config.yaml
norm: "rmsnorm"
rope_base: 10000.0
init: "orth"
init_std_qkv: 0.0294
beta2: 0.98
lr_head: 0.00766
decay_fraction: 0.649
steps: 10988
Each number is 128 + 24 x the weight over its row's rms, rounded and kept within 0 to 255. Layers, rows and columns count from 0. The size above them is the row's rms in percent of the matrix's.

# layer 4 MLP down, 448x1024, rms 0.039, rows 371-424, columns 0-127
size [ 99 100 103 105  99 101  97 100  96  97 103 102  97  98 100  99 101 100 102 100  98  98 100  99  97 101 102 101 101  97  99  99 100 100 103  99 101  98 100 100 103  99  98 102 101  99  99  99  98 101  98  98 100 100]
[[157 146 112 144 154 160 168 165 109 138 149 140 155 160 149 144 158 175 135 131 112  94 132 145 113 120 100 164  81 128 131 133 110 162 140 181 192 109 117 121 115 165 127 120 130 162 151 114 132  98 128 156 138 115  98 151 129 123 153 190 109 150 123  74 105 109  94 126 140 115 128 123 101 121 101 142 132 125 119 102 144 133  81 176 142  92 118 122 107 117 114 149 105 149 148 168 123 126 150 166 159 129 117 125 180 145 158 147 124 108  92 178 111  83 105 157 139 103 140 106 106 122 122  92 126 115 134 102]
 [138 166 121 115 125 104 159 121  96 129 167 106 130 171 167 139 159 150 121 150 112  60 146 117 108 137  93 178 146 136 122 106  87 128 133 107  90 103 107 137  99 135 136 148 177  80 131 113 136 157 123 143  82 161  94 139 150 132  99 141 125 153 147 109 121  68 137 137 141  94 138 112 118 107 152 124 120 120 151 139 143  98 118 124 159 145 118 102 110 116 114 139 168 114 140  88 130 126 126 146 152 114 129 154 129 113  87 123 164 157 142  91 114 124 146 100  72  85 139 106 106  81  94  90 116 108 109 166]
 [ 95 132  93 113  99 153 128  92 162 109 104 128 102 118 109  81 126  99 114 122 113  89 155 130  98 188 137 129  87 147 183  93 118 141 134 131 138 135 118 119 118 154  77  88 106 110 138 172 172 127 152 177 130 142 133 114  98 106 140 180 118 122  76 104 114 149 110  86 105 130 145 124 153 135 148  99 183 140 119 107 135  86 139 131 124  90 125 158 138 149  90  90 113 160 136 108 149 101 160 140 173 127 178 124 129 136 182 131 115 132 146 120 132  79 119 133  87 179 136 114 129 137 122  73 127 149 129 139]
 [121 138 123 188 113 116 173  98  83 155 109 145  95 159 142 126 120 150  99 132 116 102 156 133 150 159 111 133 157 134 153 106 181 129 107 151 112 112 117 143 154 100 160 149 125 119  91  93  87 119 119 119 118 113 136 124 117 145 118 165 128 114 116 146 166 105 142 152 166  67  97 130  86 144 136  91 111 133 116  96 115 124  85 102 139 154 109 126 106 189 101  86 174 100 112 149 196 133 107 113 136 133 157 135 159 139 116 135 104  93 145 131 141 103 134 143 136 138 106 137 132 117 126 141 139 163 142 148]
 [ 99 115 130  96 118 140 131 117 159 103 137 143 109 106 124 144 142 148 124 135 117 131 120 124 126  39 151 132 156 119 125 129 150 153 136 116 128 135 129 118 129 134 131 118 115 167 162 124 129 142  95 105 119 170  70 159 135 111 140 121 129  83  99 171 102 114 112 152 118 171 154 157 136 145 107 162 101 147 124 112  73 107 154 143 148 114 125 134 100 139 103 150 161 146 140 120 124 140 136 148 129  84 134 124 127  91  82 135 134 187 112 113 115 142 168 144 138 135 137 126 152 126 123 124 161  93 113 164]
 [169 141 122 154 131 119 158  91 117  89 162 103 150 126  91 124 137 163 104 156 129 131 128 123 125 130 130 112 140 157 128 145  96 155  91 149 135  97 141 163 168 123 168 109 144 131 138 112  91 121 161 115 143 134 133 155 127  88 150 172 145 124 117 180 134 106 109 148 117 144 121 127 114 136 128 178 120 100 121 188  97 157 139 127 141  87 111 108 144 110  97 106 151 151 130 160 147 129  99 112 120 103 193  50 116  97  91  88 108 144 111 123 106 133 107 168 118 139 143 129 124 127 113 111 152 160 108 128]
 [162 181 107 114 114  98 162 171 124 114 142  97 126 137 152 137 137 137 100 115 137 166 110 123 129 123 138 130 155 180 116  96 127 166 134 122 104 125  77 126  77 108 156 116 130 163 128 150 105 134 112 129 130 108 111 125 152 140 170 131 107 127 145 129 143  95 113 123 140 157 136 123  62  98 100 119 151 192 131  95  87 112 130 126 130  83 148 112 158  99 133 152 140 155 126 112 140 133 146 154 101 149  91 131 124 142 128 118 143 152 160 141 104 130  98 139 123 133  98 145 129 105 107 135  94 117 112 105]
 [128 153 161 127  90  99 170 140 124 116 143  96 167 145 100 149 132 162 156 147 144 118 151 116 131 140 107 136 102 108 117 146 130 126 130  98 130 129 121 126 156 120 156 154 136 127 139 167 139 163 137 114 119 108 118 155 158  98 139 132 159 138 167 128  94 133  90 103 154 138 150 160 128 138 120 107 149 145 138 133 146 143 152 108 137  80 138 148 131 130 118 108 118 147 103 147 119 146 106 179 105 113 169 117 146 120 121 144 122 138 114 150 145 123  86 121 145 173 153 134 131 179 110 129 108 126 169 157]
 [131 121 119 106 179 141 124 134 125 180 132 142 124 131 145 118 138 161  95  99 154 153  85 102  97 113 162 163 122 160 121 172 155 119 115 156 127  92 164 152 135 112 189 142 131 166 105  99 117 149 112 120 125 117 162 119 118 114 121 132  74 157 182 116 117 118 131 140 143  48 148 137 122 128  72 128 130  72 134 163 121 116 131 115 138 118 125 108 127 109 157 103 120 137 141 139 112 145 148 116 122 116 141 130 106 138 116 105 127 140 114 101  97 122 133  88 145 146 161 142 119 129 122 109 178 115 152 159]
 [132 126 133  76 150 130 125 125 116 115 139 124 137 138 132 122 149 110 147 139 168 127 107 107 135 157 101 133 115 122  87 135 154 138 117 187 128 140 107 122 134 109 126 160 104 121 145 175 135 150 136 137 146 151  82 117 132 130 111  89 134  94 136 141 130 113 129 113 183 114  82 157 102 170 150 132 121 102 118  97  87 153 129 120 146 119 126  91  98 140 134 135 117 127  80  88 112  63 116 115 114  91 145 119 141 103 142 126 147 135 112 130  78 111 131 107 164 141 115  96 126 121 140 142 163 158  87 143]
 [151  91 146 110 146  98 172 117 130 166 131 124 120 125 106 121 146 117 154 136 170 106 143 122 119 128 151 121 105 118 145 169 221 120 131 127 184 161 169 111 149 114 164 152  73 149 105 121 122 141 119 150 172  92 138 128 138 148  91 147 134  84 163 104 151 111  89 150 109 128 128 142 114 120 139 153 156 117 143 123 103 141 120 109 110 129 116 100 152 156 147 128 140 103 127  78 108 115 105 128 106 138 140  71 112 158 117 148 159 121  94 139 129 142 124  96 172 148 127  96 141 122 147 112 103 122 115 119]
 [ 89 120 145 143 129 112 133 104 145 120 120 137  99 172 121 111 149 126 115 187 123  94 114  99 157 154 116 144 117 115 117 108  83 113 164 153 159 183 143 131 114 141 123 108 146 142 133 114 103 138 155 162 126 173 146 129 126 137  88 105  97 131 121 140 117  99 174 174 101 143 159 131 119 148 149 120 121 104 177 116 129 114 111 136 124 131  94 164 117 128 139 103 164 132 105 117 143  76 119 138 143 115 167  81 147 108 102 138 162 101 152  89 144 136 117  99 106 153 124  77 115 173 130 151 115 137 130 143]
 [106 123 148 128 132 142 156 129 112 128 127 133 104 137  96 135 118 158 152  78 130 143  78 116 131 113 117 116 116 147 152 147 129 100  92 107 124 142  69 102 150  84 137 129 136 101 117 125 129 166 154 115 115 120 129 146 116 115  91 103 120 105 160 157 165 124 169 174 156 119 137 113 109 149  99 157 109 133 159 140 118 107 129 113 147 100 113 145  90 144 113 160  92 130  71  95 133  90 108 110 148 114 160 130 113  90 124 121 116  87 106 139 119 147 112 169 128 127 132 117 108 136 132 112 151 131 122 150]
 [136 113 109 151 161 194  88 144  97 159 142 113 114 155 139 148 153 115 148  69 168 112 105 160  82 140 137 134 120 114 146 168  92 122  97 118 116 197 133  63 146 122 130 137 162  96 134 126  99 158 119  87 144 146 127 118 110 114 134 133 142 132  83 114 105 112 103 120 117 108 132 116 175 124 137 182 121 108 150 147 167 139 169 151 106 119 110 153 147 127 158 115 127 141 127 108 140 120 159 142 161 110 131 134 149 132 102 115 137 145 118 134 140  98 134 148 121 100 154 128 125  90 199 135 112 163 102 111]
 [112 123 148 135 103 117 138 137 149 157 134 114 149 134 118 196 155 158 150 136 149 148  90 120 141 131 119 138 116  93 189 117 135 155 128 146 120  84 152 139 160 191 137 203 141 138 127 135  97 115 150 135 114 121 103 147 136 145 132 119 108  86  88 124 152 167 155 127 120 157 179 178 105 126 141 127 133 105 136 156 118 125 117 119 166 125 185 171 128  99 147 131 139 118 156 134 136 107  84 133 125 123 157 105 116 137 133 114 150 128 160 147  85 139 130 140  89 129 146 154 142 132 155 131 123 111 160 133]
 [154 115 112 153 157 146 119 153 103 120 136 118 115 148 158 158 119 135 107 115 119 151 135 104 149  93 125  96 149 114 151 157 128 145 111 174 129 133 160 161 114 124 123  89 158 158 153 121 136 115 129 102 144 123 159 158 148 150 149 108 108 150 104 100 132 127 129 104 116 151 131  90 133 170 109 157 149 104 133 150 149 120 157 116 136 127 126 122 138 129 178 126 155 158 103  63 127 144 109  87 111 133  87 138  91 123 103 129 113 134 103 111  94 123 146 129 125 116 109 112 124 136 161 133 167 153 130 126]
 [155 105 169 152  88 114 118 102 143 109 130 115 135 131  92 138 161 110 100 127 114 144 119 181 128 154 121 136 105  99 146 149 147 146 144 122 124 151 125 136 128 115 136 145  99 132 158 151 181 152 103 130 154 144 141 144 101  87 102  94 169 148  85 138 129 152 134 122 147 157 157 173 115  74 158 122  71 151  96 116 143 139 116 118 117 174 144 151 142 130  93 142 139 166 112 137 130 155 121 111 122 139 171 112  98 102 111 183 104 123 133 101 118  79 113 156 148 142 138 110 112 160 114  86 142 139 140 144]
 [126 109 160 121 109 111 147 158 119 120  85 112 119 154 137 103 148 106 122 105 127 126 120 168 153 180 129 125 128 135 138 161 100 120 124 151 127 113 130 139 139 132 129 105  96 105 125 145  99  88 153 135 119 157 157 121 121  92 109 141 157 160 160 109 178 150 145 105 105 103 149  98 172 132 116 142 146  93 166 100 174 154 142 116 101 128 117 157 107 133 111  93 114 127 100 137  95 136 150 120 114 165 154 169 111 166 131 147 127 142 104 109 109 113 151  91 138 141 149 131 166 118  96 141 160 151 153 147]
 [130 141  87 126 110 155 130 104 125 113 106 121 103 129 153 152 105 178 141 136 129 133 102 126 111 130 100  97 140 146 112 124 189 108 155 110 128 106 144 125 139 127 102 136 111 119 126 129 140 116 115 145 159 113 133 134 133 120 134 158 176 160  77  85 139 126 119 143 107 137 107 134 103  95 154  81 111 157 123 130 101 145 129  87 201  97 115 139 110  92 171 136 135 123 127  99  98 136 145 116 120 116 142  81 125 156 121 100 123 128 154 145 152 168 135 150 113  97 135 116 136 120 119 156 109 127 156 145]
 [123 124 153  83 155 151 145 106  77 157 189 148 107 104 107 131 127  71 101 138 148 125 137 102 146 149 135 122 115 113 117 146 115 195 168 119 114 131 141 139  93 122 119 136 121 176 105 120 144 108 124 126 130 119 146 134 154  92 124 161 100 107 123 138 137 152 106  97 117 163  98 129 144 109  81 113  99 117 154 150 117  95 101 150 117 118 158 155 109 106 154 150 136 120 111 132 169 140 143 168 135 113 138 110 127 108 160 138  89 100 147 150 100 119 172 152 112 134 119 146 102 146 157 167 118 107 156 159]
 [186 122 139  98 151 114 137 158 121 117 160 141 107 105 161 125 162 112 168 145 143 144 142 133 159 144 130 126 131 140 147 156 116  91 136 112 118 137 177  84 136 140 150 165  73 116 119 122 115  79 124  91 149 152 122 129 145 107  96 159 128 164 116 145 140 125 105 144 147 150 114 107 103 108 129 166 145 163 105 108 120 134 133 153 118 121 135 120 166 137 145 157 121  91 104 151 100 134 128 149 102 124 166 150 121  77 106 150 163 135 112 111 116 144  96 133 138 110 111 158 130 135 149 126 121  81 125 121]
 [ 90 127 151 134 108 107 146 165 121 153 151 100 145 138 151 109 108 117 132 126 132 150 137 125 120 110 153 102 136 125 119 143 177 144 122 102  96 139 140 121 114 137 119 119  93 102 126 116 101 136 125 159  97  96 152 181 158 109  98 120 125  80 127 149 119 150 167 167 154 126 110 123 120 134  71 121 151 154 134 134 101 142 122 155 121 121 155 111 151 151  95 140 140 102 104 122 112 135 112 150  85 116 135 143 128 153 122 157 120 108 125 140 124 115 115 148 103 149 151 112 134 108  83 162 138 156 118 107]
 [122  92 159 116 126 159 111 112 108 125 123 111 154 136 129 144 118 113 179 156 111 182 170 148 171 162 137 133 121 151 139 165 146 123 147 124 162 138  75 134 134 138 117 144 129 142 161 128 127 168  57 190  94 130 124 102 129 122 143 120 145 100 167  83 172  90 160  91 143 136 141  99 158 126 116  85 130 114 150 143 138 102 115 153 113 110 107 151 160 107 150 133  76 174 162 130  98 109  89 116 136 121 168 110 131 155 165 122 116 118 155 139 169 126  98 116 125 106 139 147 133 177 167 100 105 110  99 142]
 [131 125 159 103 132 116 140 151 130 152  69 159 106 133 152 166 130 139 123  94 120 171 166 111 139 128 140 106 127 110 153  75 142 143 122 154 146 111 124 103 149 114 132 139 137 153 112 140 152 113 123  72 104 114 103 118  98 123 118 131 165 180 137  92 149 159  96 141  68 119 169 157 184 116 107 135 170 134 174 145 140 121 108 120 108  96  87 114 117 115 118 172 103 115 130 123 111 138 129 123 132 128  78 162 143 108 105 161 127 156 164 110 135 101 133 132 113 142 116 128 110 127 158  66 131  89 119 107]
 [133 128 143 111 123 158 118 114 108 136 120 112 145 138 131 161 114 137 102 127 158 116 159 128 132 122 135  98 136 149 124 110 106 139 174 106 128 126 175 173 169 161 144 109 135 128 117 112 162 111  99 117 147 146 129 132 117 147 180 130 158 112 141 151  98  77 164  96 125 147 178 152 149  86  86 108 134 143 112 106 118 177 127 125 112 108 103 141 118 165 141  81 135 143 149 118 100 107 138 126 111 136 110  77 110 151 148  86 149 103 129 157 120 106 172 139 132 108 139 126 117  78 122 110 145 147 153 122]
 [117 159 142 134 112 152 177 139 102 111 149 172 166 129 109 157 150 136 138  70 152 132 144  71 172 157 130 148 110 146 156  93  78 114  96 106 112 128 145 126  83 120 130 128 133 143 160 106 148 140  97 144 132 106 113 143 119 123 103 146 146 132 110 146 119 139 118 118 130 121 113 112 115  98 134 105 102 132 143 118 130 121 133 112 134 136 141  91 113 116  91 105 109 134  94 155 111 110 166 136 132 124 157 127 176 122 121 160 140 111 172 134 164 136  66 131 182 107 165 135 151 146 134  62 125 143 167 142]
 [ 73 163 159 108 116 105  94  85 185 106 110  53 119  91  97  78 152 141 127 138 153 130  80 155 155 109 158 138 140 121  67 159  98 161 166  91 125 171 158 133 112 125 102 136  99 157 156 129 131 169 137 178 171 124 129 140 151 146 120  92 122 148 135 194 113 122  98 104 117 142 143 145 122 136 151 101 131 139 139 123  65 107 137  87 105 178 137 110  89 157 109 149 124 133 119 132 110 123 171 109 130  98  96 156 145 149 113 108 120 127 102 133 132 131 126 138 115 143 202  93 138 148  93 132 144 142 147 164]
 [107 147 117 156  90  98 147 105 128 113  77 181 123 167 148 138  91 103 153 187 164 157 129 127  99 112 130 115 178 142 151  91 114 106 149 127 130 138 137 105 157 145 144 117 141 122  79 188 151 115 103 122 104 107 125 110 149 122 137 145 158 115 173 119 153 103 137 152 147  98 132 117 137 154 134 119 124 118 125  91 123 140 116 133 110 105 122 120 148 143 122  95 143 119 154 127 125 113 151 108 132 176 111 136 136 105 116 124 125 137 127 138 135 139 103 141 122 149 111 159 134  83 142 144 120 149 103 129]
 [134 126 174 114 150 162  77 121 122 148 130  98 139 132 146 113  97 175 113  89 126 104 156 144 134 120 110 181 124 134 144 117 118 141 110 100 121 108 147 137 134 141 168  60  94 146 159 135 149 134 163 155 107 153 142 135  88 148 114 157 155 100 128 115 120 108 103 121 138 107 103 134 104 152 102 109 111 135 124 122  98 120 107 105 121 161 142  97 134 135 104 119 141 174 121  87 136 139 118  89 152 156 135 119 154 159  92 114  96 101 128 122 183 150 151 120  67 107 119 122 142 121 126 133 161 141 134 160]
 [108 118  99 102 141 113 104  84  99 163 141 131  98 152 113 119 100 100 110 110 135 156 114 137 127 175 133 134  83 138 112 131 147  81 159 189  84 174 154 171 134 164 153 118 131 116 103  94 125 106  91 121  96 147 144 105 106 131 101 124 145 107 175 138 108  73 134 122  84 163 149 155 109 111 143 125 127 113 148  88 145 126 161 133 153  87 144  86 121 124 138 147 116 146 132 147 110 150 125 117 130 124 103 154  84 165 106 137 141 132 150 140 161  99 151 116 152 148 149 146 135  82  98 125 141 171 135 181]
 [101 125 122 119 120 156 160 126 147 104 146 101 138 164 131  96 129 114 135 128 106 107 100 117  93 146 110 116 126  94 134 116 179 118 142 116 128 117 113 150  90 143 103 138 113 101 142 180 128 132 119 141 134 132 154 146 116 177 152 127  85 158 105 131 111 143 143 144 128 125 119 148 128 117 192 116 143 156 132 156 132 148 167 130 123 112 131  79 142  99 120 127  95  91 143 170 120 154 101 128  99 125  97  98  90 121 134 147 155 106 108 128 135 122 117  81 121 133 148 135 134  87 117 118 133 167 138 145]
 [147 136 146 128 115 103 122 135  93 125 140 113 144 117 134 136 128 104 128 152 151 130 171 131 102 149 112 127  85  99 200 169 146 139 167 111 150 118 121 120 123 156 127 140 130 133  93  88 123 151 120 113 118 144 140 134 123 118  98 163 138 104 126 130 160 167 119 165 109 114 142 112 160 111 111 141 114 109 108 110 141 139 147 140 137  63 135 137 103 129 130 102 133 131 112 159 121  99 101 124 162 179 148 130 144 100 146 165 135 113  65 137 100 158 127 137 112 158 107 119 108 119 108 140 111 116 192 161]
 [146 119 120 143 102 104 144  88 138 149 136 103 129 108 144 143 140  94  98 146 146 128 139 123 187 153 144  97 123 136 154 150 110 100 169 138 116  87 143 196 157 103 118 122 114 124 134  93 109 136 144 101 127 100 132 174 111 159 169 142 144 140 128  96 122 170 125 122 149 142 113 148 106  92 115 134 193 137 135 123 151 159  77 130 149 111 152 122  80 166 137 180 137 151 112 140 120 110 177 145 134 122  98 152 135 106 149 146 133 120 109 118  92 116 121 108 159 114 101 103 153 140 142 136 103  95 110 107]
 [113 122 127 124 153 133 137 127 108  96 165 107 110 150 144 120 144 141 127  89 125 139 111 116 100 137 147 161 145 108 116 142 156  65 164 197 147 173  73 171 104 149 141 107 152 153 100 141 118 146 102 146 151 121 103  98 116 128 127 156 110 110 142 174 116 129 142 113 135 132 148 154  94 144 161 153 123 110 125 108 168 130 115 123 150 122  82 145 121  99 109 134 143 110 128 128 122 129 172 154 131 123 122 119 112 138 142 102 129 120 127 158 121 104 128 107 134 120 113  93 125 135 112 133 130 155 120 149]
 [119 119 169 114 121 131 126 135 106 106 120 123 129 134 127 148 147 146 165 158 134  77 119 126 104 104 114 153 134 128 155 113  83 138 109 116 130 120 122  94  79 156 109 152 130  97 127 158 106 175 145  80 118 146 112 115 129 133 149 105 155 159 138 102 130  95 161 143 128 139 139 183 120 134 110 121 114 104 124  75 161 158 134  93 155 102 123 142 108 119 107 118 136 126 178 122  94 166  97  74 102 146 113 113 138  73 123 133 153 174 139  82  96 161 122 179 103 109  95 122 113 145 128  70 109 138 154 128]
 [131 126 113 163 153 139 149 148 161  83 144 104 114 124 151 110 168 123 105 115 151 140 119 138 126 163 153 135 133 117 122 126 115 152 149 122 149 116 193 112 109 138 127 111 154 122 123 126 104 129  81  94 138 151 128 115 161 166 181 131 141 159 164 147 147 127 133 146 124 131 171 147 112 112 118  78 169 136 166 123 125 123 109 136 124  88 159 128 154 179 123 109 113  95 108 121 112 123 156 125 101 101 129 125 171  74 137 155 128 137 179 176 120 159 121 131 133 147 145  93  89  93 154 149 119 105 114 152]
 [147 136 165 114 161 138 181 145 140 141 125 135 127 135 101  94 151 105 114 170  93 158 126 131 131 127 124 159 137 145 125 179 150 163 104 104 133  77 139 115 137 134 133 137 146 130 120 105  73 116 131 116 143 147 106 112 128 123 112 139  53 149 138 130 132 150 100  93 135  68 152 140 118 102 128 160 168 131 103 122  77 157 135 127 114 122 158 127 124 141 174 117 117 136 104 108 136 154  64 159 108 148 111  99 112 113 139 152 165 122 136 112 100 113 145 100 119 129 126 156 118 150 162 130 172 118 126 144]
 [ 94 158 128 104 123 142 115 148 103 111 154 155 125 123 122 128 151 121 136 147  95 107 132 105 178  88 149 134 130 131 128 184 104  91 127 114 119 145 116 110 124  79 147 135  86 175 120 135  92 142 107 108 115 121 143 127 149 132 142 110 177 119 127 117 130 109  92 115 157 116 131 139 140 174 115 103 144 148 123  96 142 157 154 108 118 130 115  92 165 119 156 100 139 137 126 124 170 169 154 158 118 107 134  84 113 118 151 108 120  94 154 122  87 107 107 105 137 123 123 122 125 178 142 145 132 130 181  88]
 [133 145 141 102 152 172 146 121  79 107 157 123 125 111 100  88 117 135 150 140 135 118  96 137 121 113 121  92 166 114  98 104  90 118 165 143 132 160  98 123 148 123 116 149 132 156  99 138 167 150 147  72 133 129 146 115 157 128 108 101 133 147 154  73 117  92 135 101 125 110 100 114 174 159 164 180 127 140 111 122 146 131 139 110 105  81 113 136 128 153 131 110 129 137 144 115 118 117 128 135 116 118 130 124 162 168 125 115 112 101 115 139 144 175 101 159 101 114 105 103 159 155 115  73 129  83 144 122]
 [134 128 144 142 119 141 138 139 111 151 145 115 177 157 140 166 133 131  92 117 159 159 164 135 130 149 126 154 106 116 165 188 133 127 142 120  90 135 150 141 139 106 152 162 163 138 114 115 143 127  96 125 188  90 101 131  80 132 135  83 111 116 158 150 111 134 130 112 118 113 164 139 116 127 143 140  94  90 116 173 128 148 134 126 139 107  95 109 136  99 122 136 167  91 120 142 156 123  76 108 106 140 106 126 167  97  91 123 101 155 129 132 106 139 110 149 137 147 175 108 128 113 147 137 164 129 126 135]
 [174 148 210 128 133  87 129 125 122 105 153 130 104 121 163 146 116  66  78 131  93 132 130 159 168 153 155 141 134 148 158 125 118 143 134 125 130  93 105 133  91 100 166 180 155 139  94  76 140 104 130 124 113 166 184 108 101 138 177 130 123 142 154 103 157 155 149 145 151 164 149  78 111 151 112 140 139 148 120  93  95 119 131 143 130 164 118 121 155 135  96 130 169  96 113 126 108 120 158  98 139 156 154 139 136 123  97 110 130 161  96 108 104 132 127  88 183 144 123 141 126 143 156 134 125 153 116 131]
 [115 130 152 128 123  94  97 187 123 107 156  76 132 152 110 130 124 136 115 141 131 107 126 139 134 115 163 174 129 130  92 111 140 149 105 138 110 108 149 111 111  86  89 125 139 134 131 134  65 146 150 117  91 105 112 146 102 125 118 154 131 153 122 134 117 152 142 141 118 107 192 131 135 127 109 165 122 133 117 130 159 154 176 128 110 145 118 119 141 100 126 129 100 106 115 131 153 102 125 153 123 135 161 148 140 130 136 163 143 118 131 149 107 102 150 115 165 109 108  93  91 178 151 111 142 146 105 114]
 [101 185 115 148 112 131 109 167 153 106 141  91 159 120 115 136 136 164 141  84 164 186 127 127 155 126 139 148 127 121 122 115  72  91 143 126 110 101 145 139  99 117 129 106 141 158 163 117 165 116 122  90 128 140 130 127 121 137 119  97 130 136 123 133  68 143 111 151 126 150 118 156 107 159 149 119 127 161 103 100 167 139 146 105 109 162 128 165 105 131 144 114 154 158  80  98 118 107 130 122 104 115 133 130  97 118 104 176 120 127 163 115 178 115 119 102 157  83 155 118 120 108 126  92 103 161 149 136]
 [152 128 112  93 140 149  91 140 157 105 129 120  74 142 165 148  95 139 106 103 156  77 163 110 150 124 180 135 127 115 108 154 111  93 134 137 166 109 100 133  82 109 102 125 139 126 146 163 152 122 131 151 141 144 110 164 141 137 143 147  93 109 122 108 186 139 157 123 173 193 105 140 162 123 165 142 115 140 119  96 146 164 117 170 105  97 133 116 137 138 121 117 158 133 140 141 159 110 125 114 171 116 150 147  93  64 123  77  94 113  64 108 114 163 147 137 154 103 161 128 144 118 127 143 146 145 122 126]
 [182 130 126 106 111 100 124 177  93 168 143 105 154 180  95 131 161 106 111 120 127 138 140 165 134 134 153 122 116 118 115  78 129 126 104 114 124  68 127 126 145 151 153 139 126 136 130 138 127 121 140 122 121 141 142 127 124 123 127 104 128 121  97  98 125 116 118 105 135 119  93 109  95 108 152 104 144 155 109 114 120 130 110 170 147 187 153 195 124 136 132 116 120 109 151 122  99 139 139 140 144 140 128 170 101 170 118 128 168 162 133 114  85 169 159 113 172 141 166 117  89 105 110 120 106 114 140 133]
 [133 135 124 122  96 127 134 125 151 153 151 105  99  92 134 142 113  90 128 127 129 126 139 160 136  96 120 102 136 136 114 184 165 113 106 140  78 107 110 116  95  84  86 118 122 188 112 128 139 137 126 177 108 132 111  90 113 171 124 159 142 140 103 106  79 137 178 103 138 111 122 131 120 142 108 130 127 128 154 177 134 147 162 129 105 138 103 110  80 109 155 104 132 139  53 136 122 127 166 131 131 126 136 150  75 152 106 149 156 125 124 118 122 100 190 137 146 130 143 107 154 151 139 111 153 136  78  76]
 [153 137 117 149 106 129 114 115 115 109 121 131 121 141 130 168 119 105 140  94 120 143 169 138 160 100 142 119 169 137 111 109  88 136 112 131 153 134 121 168 120 113 101 123 130 181  97 135 105 129 125 120 140 126 101  76 112 157 178 126 106 180 157 136 124 148 127 166 130 116 121  77 158  93 130 133 126 130 132 124  82 121 127  98 104 110 140 119 151 108 137  79 147 115 128 144 168 118 122 145 147 124 117 167 105 144 111 107  99  95 116 106 108 128 149 107 175  94 129 173 140  98  86 115 144 140  90 122]
 [127 115 119 116 106 158 133 148 133 128 130 135 136 122 125 154 134 144 121 140 154 137  94 143 131  89  91 175 133 112 122 137 162 126  87 100 128 136 113 155 133 174  99 184 169  96 111 121 111 113 155 155  99 134 109 131 114 152 140 128 101 126 157 123 151 108 168 123 161 135 164 130 165 110 100 140 138 148 156  92 104 158 130 154 140 141 153 125 123 119 160 173 108 138 137 136 148 110  98 129  87  90 133 152  61  92  93 145 109 143 117 138 146 128 157 138 127 145 140 112 103 115 183 138 142 132 172 121]
 [114 128  95 106 177 124 117 151 129  89 165 112 156 119 119 153 137 160 140 136  98 124 138 119 180 149 102  62 147 134 111  90 107 168 114 143 117 129 112 169 118 124 115 167 124 106 113 171 164 108  89 101 166 106 105 113 110 143 139 143 142 127 135 102 154 113 172 116 170 149 128 127 127 104 154 159 146 113 154 101 133 130 144 163 115 146 141 154 156 150 112 129 154 123 116 135 103 142 111 134 170 122 105 162 143 135 149 130 127 115 137 111 112 126 154 157 199 134 140 142  83 144 136 121 116 101  90 112]
 [125 141 122 114 133  99 134 101 118 100 107 129 137 116 115 108 138 127 133 134  74 108 119  86  88 136 116 118 156 154 144 125 142 164 117 100 138 136 101 149 130 138 129 118 155 173 134 156 101 111 115 136 135 134 144 158 114 142 134 166 169 153 124 120 147 156 124 147 150 170 143 115 138 113 115 135 144 136 130  98 125 181 124 116 111 126 124 144 148 172 124 121  75 101 128 105 152 127 153 103 117  89 121 123 102 130 142  86 145 125 146 128 103 155 124  96 115 116 143  93 134 150 114 119 155 143 115 121]
 [120 156 123 149  85 149  80 113 133 104 115 122 173 145 133  94 104 145 126  67 119 119  91 140 130 122  90 131 119 136 112 116 110 110 101 154 150 119 134  94 166 105 151 178 202 153 107 153 137 107 155 138 150 117 127 128  96  93 133 169  96 115  72  98 150 128 175 132 156 125 147 122 117 145 137 137 155 165 103 149 123 149 134 115 128 131 170 130 111 125 151 131  86 122 124 104 183 107  98 163 126 105 168 115 111 151 119 130 155 137  98 111 128  93 101 101 104 120 119 162 135 114 153 148 150 110 147 132]
 [169 159 134 118 107  98  66  93 142 133 151 101  98 124 130  79 121 106 127 131 123 158  80 137 102 123  97 114 152 117 117 120 142 111 131 160 145 128 155 143 180  93 143 123 174 109 120  98 100 140 119 129 125 115 133 135 103 140 103 128 138 135 167 125 157 125 103 120 103  98 163 115 136 103 154 135  98 122 146 128  96 157 138 151 110 165 130 112 143 105 128 139 119 113 103 108 125 104 118 179 111 145 129 100  70 136 116 143 139 140  73 131 154 100 100  99  70 100  99 108 136 110 113 122 104 113 155 142]
 [103 109 133 140 154 146 119 101 144 118 154 147 116 170  77  96 104 109 171 123 137 123 118 118 121 119 136  96  93 140  93 107 146 126 112 139 141 161 149 112 116 108 119 119 151 113 126 147 108 167 106 108 147 140 157 152 172 127 147 108 129 107 124 149 126 115 129 134 114 145 107 121 117 151 147 131 113 152 132 108 145 125 152 126 155 149  66 122 116 135 115 124 123 147 175 128  99 127 129 131 121  92 108 119 167 171  98 102 132 120 126 115 152 127 129 121 112 151 112 161 158  99 108 111  75 144 134 124]
 [116 134 129 109 161 115  97 157  92 117 130  93 132 134 126 133 119 125 169 132 166 115 152 129 105 122  81 128 111 106 152 114 120 103 159  95 122 129  93 110 115 105 130 130 132  61 146 146 134  74 163 104 114 124 144 159 139 129  98  85 123 129 101 122 127 112 164 149 121  91 136 137 144 105 129 126 156 123 104 110 142 126 132 152 116 126 103 133 166  92  88 130 119 126 151 109 119 131 129 127 101 139 140 142 160 143 144  89 153 116  97 120 154 126 106 121 147 121 108 167 168 137 126 124  99 157 135 109]]